Weights of a small transformer language model: LayerNorm before each block, attention and MLP in parallel.
Each number is 128 + 24 x the weight over its row's rms, rounded and kept within 0 to 255. Layers, rows and columns count from 0. The size above them is the row's rms in percent of the matrix's.

# layer 3 attention output, 256x256, rms 0.0411, rows 214-255, columns 0-63
size [116  99 108 105 104  94  99 104 100 100  98  96  94 104 106 107 110  91 102 101  97  92 104  92  95 107  90 102  93  95 102 101 104  93 109 103 103  97  95 113 103  96]
[[107 113 109  98 149 142 125 121 110 168 103 136 121 131 164  92 152 143 175 143 133 149 148 200 160 172 112 152  53 126 147 115 128 129 151 170 129 128 111  86 121 132 139 151  83 120 160  91 160 131 130 116 143 115 126 123 110 169 178  98 137  81 124 117]
 [ 76 145 119 149 141  94 136 110 129 113 140 183 123 142 111 107 135 128 173 103 129 130 131 121 123 106 103 107 139 164 144 114 142  95 128  97  83 106 103 162 154 152 160 178 125 106 113  98 179 143 121 120 120 106  90 166 145 108 132 118 133 149 119  94]
 [134 134  94  83 130 103  95 141 147 112  77 143 104 133 139 108 149 104  89 142 152 133 105 138 109  69 104 124 178 130 162 148 118 125 165 138 173 109 147  87 129 101 102 101 109 123 107 114 117 133 128  99 132 157 138 148  90  94  96 176 189 136 134 136]
 [134 129 153 127  78 170 145 104 162 117 135 123 169 134 150 112 118 178 163 117 158 136 146 149 126 102 120 143 121 113 128 156  93  97 125  71 159 152 157 116 129 162 138 134 157 100 149 101 106 147 169 125 108 135 161 117 104 134 136 141 153 170 151 104]
 [ 94 151 126 175 167 112 142 129  98  86 149 134 150 161  90  92  85 103  97 114 120 158 122 121 149 159 130 120 147 111 109 138 139 149 126 132 110 159 105 123 146 156 137 133 118  97  94 140  83 131 138 175 123 114 145 137  94 137 138 137 140 110  96 138]
 [135  92 121 136 135 132  92 116 120  87 118  92 109 143 140  83 103  88 103 157 180 170 113 139 132 141 131 124 164 125 160 155  98 173 156  95 136 153 155 135 130 129 102 114 135 148 130 138 154 126 103 133 167  85 140 150 150  94 131 134 117 115 118 173]
 [103 149 137 163 109  75 129 106 140 148 124 121 143 132 141 137 144 148 113  65 120 122 161 142  80 138 105  81 163 109  93 120  90 123 144 117 121 158 102 136 138 121 114 104 179 147 171 125  97 128 120 150 116 155 117 122 119 106 147 123 168 133 165 119]
 [103 105 126  82 108 121 142 131 122 138 178 128 126 153 140 142  95 131 160 147 146 116 142 113 138 105 167 170 132 132 143 143 106 103 196 142 137 101 135  97 143 109 141 127 107 154 126 146 145 119 102 103 158 130 155 171 136 175 100 126 158 109 147 156]
 [120 120 136 103 128 147 152 116  99 178 183 103 149  75 174 133 156 102 101 133 161 131 116 125 107 114 124 144 100 146 116 105 111  74 132 118 132 113 116  93 115 172 144 129 153 179 161 120 149 123 169 127 122 141 174 146 112 162 149 124 141 145 129 134]
 [125 103 166 108 134 127 143 108 165 145 158 119  80 111 154  68 103 103 118 153 145  88 110 127 100  97 122 166 140 134  92 116 169 140 157  95 144 131 116 143 104 147 116 169 153 124  91 142 113 128 129 183 115 125 115 166 107 102 100 142 145 132 150 148]
 [105 126  82 121 127 106 109 159 106 177 152 137 157 123 113 131 121 141 106 145 117 125 129  80 108 129 106 144 119 117 124 125 130 127 178 129 145 111 178  94 150 143  80 123 119 146 152  98 123 116 149 175 133 131 132 130 111 190 142 149 120  89  89 132]
 [ 75 124  70  81 122 130 121 101 111  91 136 153 111 116 146  91 140 147 130 109 180 110  94 151 142 138 125 107 107 115 131 135 126 109 156 138  91 156 113 146 127 129 148 140 128 110 167 189 101 116 124 182 123 142 145 105  95 125 123 129 149 126 136 117]
 [124 125 134 129 121 119 159 118 150 168 134 133 106 105 158 132 187 136 120 145 150 151 137 142 102 126 172 139  87  99 110 142  74  94 120 145 126 120 105 149 129 160 125 146 103 148 154 135 148 162 155 137 134 143 119  88 137 106 119  87 130 136 175 132]
 [141 119  98 103 117 112 167  99  87  89 129 164 113  96 103 155 113 182 128 144 140  87 130 113 129 109 162 131 112 127 150 159 138 143 131 140 148 154 121 110 135 100 135 180 109 135 149 140 125 101 113 155 128  90 146 143 147 138 160 164 161 104 111 108]
 [155 129 126 131 138 105 103 155  93 169 152 100 141 116 157  89 115 159 135 118 107 118 134  98 150 163 178 138 149 164 127 120 140  95  88  92 114 116 130 121  91 117 137 107 143 115 143 116 141 120 124 143 104 162 153  77 133 166 189 151 132 132  96 112]
 [156 105 116 127 149 118 119 116 113 129 175 134 125 168 156 117 113 152  83 146 149 140 155 115 100 159 112 130 122 121 133 146 121 129 137 129 153 125 141  88 122 123 134 185 152 160 146 161 127 158 109 134 112 150 148 110 148 123 131 144  68 163 133 137]
 [115 133  79 173 175 110  94  95 185  95 112 109 133 128 115 130 122 158 115 136 139 149  97 110  96 120 147 142  99 136 109 131 124 126 161 160 128 119 146 106  93  99 129 121 185 167 130  95 166 116 119 147 120 126  77  88 105 113 181 120 134 122 128  67]
 [126 148 163 109 149 129 132 102 112  97 122 126 112 126 135 145 135 101 126 126 112 185 143  72 150 101 173 154 145  87 115  82 154  93 134 160 169 120 101  83 137  90  75 124 164  95 110 157 116 151 158 192 107 164 124 143  96 118 167 156 113 128  76  98]
 [122 103 119 109  98 123 133 135 168 149 121 111 167 139 143 114  75 140 108 136 137  98 144 124 143  88 168 178 100 137 121 114 148 112 143 140 137  95 153 117 120 137 135 164 121 120  84 129 111 105  87 124 132 130 148 137 174 115 124  97 110 123 139 141]
 [122 141  89 135 125 128 125 102  93 141 115  93 121 129 175 120 156  96 127 134 145 164 143 119  89 156 133  96 160 120 141 107 142 107 107 120 155 127 151 141 102 113  58 152 159 129 149  98 169 111  92 134 142 179 116 108 137 161  96  93  76 132 111 156]
 [146 115 123 167  96 152 132 142  46 113 129 108  82 144 109 124 120 130 118 146 150  94 161 126 116 138  67 150 114 161 134 132 130 117  79 133  66 153 118 152 146 158 128 121 147 111 159  91  86 126 120  97 158 156 113 142 107 132 100  96 114 123 133 142]
 [136 106 117 101 167 125 169  88 122 105 123 163 124 116 146 125 102 170 145 155  95  95 125  94 116 118 138 140 113 117 144 134 107 156  85 134 104 143  95 141 150 131  95 127 116 152 134 138 122  60 117 164 135 116 126 145 127 126 133 126 122 158 159 143]
 [144 147  93  93 155 131 103 180 120 122 123  96 180 147 122 123 133  77 171 138 147 143 116 102 179 146 143 130 137 151 141 115 142 179 130 133 126 135 125  92 114 176  99 130 134 173  92 111 130 128 176 158 112 144 116 130 108 130 148 124 113 179  85 161]
 [102 113 146 100 195  88 114 153 169  99 141 131  95 136 158 122 109 117 143  99 123  99 130 147 110 142 108 180 152 153 120  87 108 152 134 137 137 133  99 102 136 152 120 116 146 112 121 135 157 131 125  89 164 121 104  83 127 131 118 114 132 102 135 118]
 [120 164 100 101 111 153 124 129 141 137 110 117 178 139 125  90 128 167  93 102 167  96 138 114 143 139 111 146  92 142 148  98 121 134 117  87 112 154  85  97 132 154 143 160 174 143 104 121 117 111 164 164 165 137 138 124 118 133 162 115 159 108 147 137]
 [150 161 139 145 111 106 141 147 107 108 126 148 121 158 127 135 131 115  77 127 164 108 113 143 167 134 147 107 138 143 121  88 110 125  90  96 115 172  80 126 116 155 123 149 113 120 105  87 112 110 129  71 115  94 132 141 148 106 100 149  67 110 134 126]
 [146 107 137 137 138  96 113 132 131  76  89 172 112 151 110 108 135 166 137 141 114  66 108 116 162  91 126 146  84 151 105 151 117  96 145 142 108  89 138 143 175 101  98 129 120 115 148 131 149 100 137 123  73 153 159 106 187 144 106 131 139 166  81 129]
 [107 136 131 104  97 123 152 123 136 118 155 174 101 130 125 114 154  92  75 127 137 139 116 129 144 128 111 125 114 100 129 112 135 105 149 186 174 119 123 122  96 110 159 100 110 176 121 139 164  99 130 105 100 164 123 103 141 134 156 190 149 116 128 147]
 [138 111 124 137  97 142 117  83 134  98  73 103 143 140 129 108 127 123 144 124 145 145  94 153 112 128 128 109  74 115 158 118 112 179 147 119 159 155 153 160 135 108 134 133 156 190  96 108 100 146 152 122 167 113 116 104 118 144  91 126 188 134 103 164]
 [154 141 133 119 151  90 145 131 144 122 138 141 114  71  96 145 159 144 116 139 138 111 124 147 114 111 139 146 140 168 130 120 141 131 122 169 125 125 113 105 127 117 103 151 146  70 147 162 123 144 123 144 157 135 129 114 157 149 107  98 161  83 131 150]
 [119  93 107 131 154 160 135 154 156 132 145 157 108 157 111 157 149 184 161 159 100  83 114 104 120 130 114 142 121 139 140 125 113 157 125 120  90 103 117 117 139 135 110 132 170 101  73 117 116  86 122 108 122 130 141 132 119 143  92 155 132 115 108 156]
 [156 143 125  82 134 132 144 144  98 142 148 133 159 182 128 176 139 153  85 113 124 127 138 130 166 142 123 100 107 143 169 141 144 155 134 119 177  95 138  99 133 108 123 164  88 117 119 107 145 111 115 128  97 129 133 162 115 117 134 144  93 118 124 103]
 [184 133 138 143 140 130 138 123 128 114 126  93 134 119 164 204  86 156 102 153 131 129 137  84 126 121 124 153 128 108 115 167 100  93 121  78 124 130 106 151 118  95 122  55 156 130 165 124 127  79 172 115 157 113 130 115  85 156 144 188 109 131 159 125]
 [107 102 129 164  94 116 125 110  66 103 157 143 129 122 137 129 145  96 141 155 121 133  95  93 128 151  99 116 174 142 163 129 128 117 175 143 166  88 127 160 155 128 152 132 114 113  99 149 141 132 108  92 101 149  99  99 110 127 120 140 133 108 111 120]
 [ 97 111 123 168 126 147 167 117 151 172 148 140 157 154 183 129 109 170 103 123 157 154 147  87  79 123 143 104 131 108 129 167 128 147 151 143  76 132 126 144 144 147 142 158 116 135 143 125 108 136 118 170 127 123 128 123 146 132 131 101 163 158 117 123]
 [168 116 118  63 131 155 143 113 106 127 156 128 172  96 107  93 123 124 125 110 102  96 150 163 148 138 117 147 119 140 137 139 166 115 108 123  39 163 125 141 141 177 145 145 153 141 116 164 119 134 112 198 124 154 114  97 103  96 135 154 150 138 117 118]
 [148 104 135 109 107 115 121  96 147 136 138  96 126  96 148 136 128  94 192 113 121  97 102 169  76 125 149 128 112 128 136 175 137 179 115 124 112 122 155 104 128 159 161 167 129 138 169 113 103 107 128 135 100 141 107  83  91 141  80 127 131 111 138 122]
 [150 152  90 128 141 142 135 126  87 111 108 115  87 135 143 141 140 153 103 150 131 140 130 105 146 121 108 128 140 155 118 135 114 129 123 114 110 119 152 176 114 121 161 120 123 116 154 111 143 169 120 122 116 153 109 129 157 138 158 155 100 109 142 120]
 [119 108 166 131 122 129 136 138 118 124 127 150 105  98 111 125 125 117 122 167 175 128 118 156 117 125 129 163 118  83 156 100 119 162 117 119 123 102 109 109  68 122 141 150 181 134 189  90 110 141  90 139 161  98 123 128 112  91 144 165 124 125 100 183]
 [171 107 123 136 120 149 177 108 111 146 143  69 125 150  50 151 143  83 122  72 141 159 163  99 161 109 120  97 147 139 159 115 154 139 122 153 106 125 139  84  82  91 111 140 113  86 118 142 107  92 132 131 166 100 174 112 149 119 113 144 158 126 118 131]
 [119 127 163 119 148 127 123  90 143 108 145 119 119 144  95 127 113 133 177  97 116  90 114 137 118 128 162 118  62 128 137 113 144  71  95 135 158 134 132 150 116 129 135  98 114 134 127 109  75 105 125 157  91 111 135  95 129 140 147 136 117 156 134 132]
 [ 90 109 125 122 140 130 104  98 107 140 102 128 135 128 121  65 144 155 113 133 160 121 108 132 136  96 125 147  99 131 110 125 134 123 129 171 145 166 105 136 130 113 133 149 151 130 103 142 132 116 117 181  71 149 145 166 140 156 112 142  75 158 157 124]]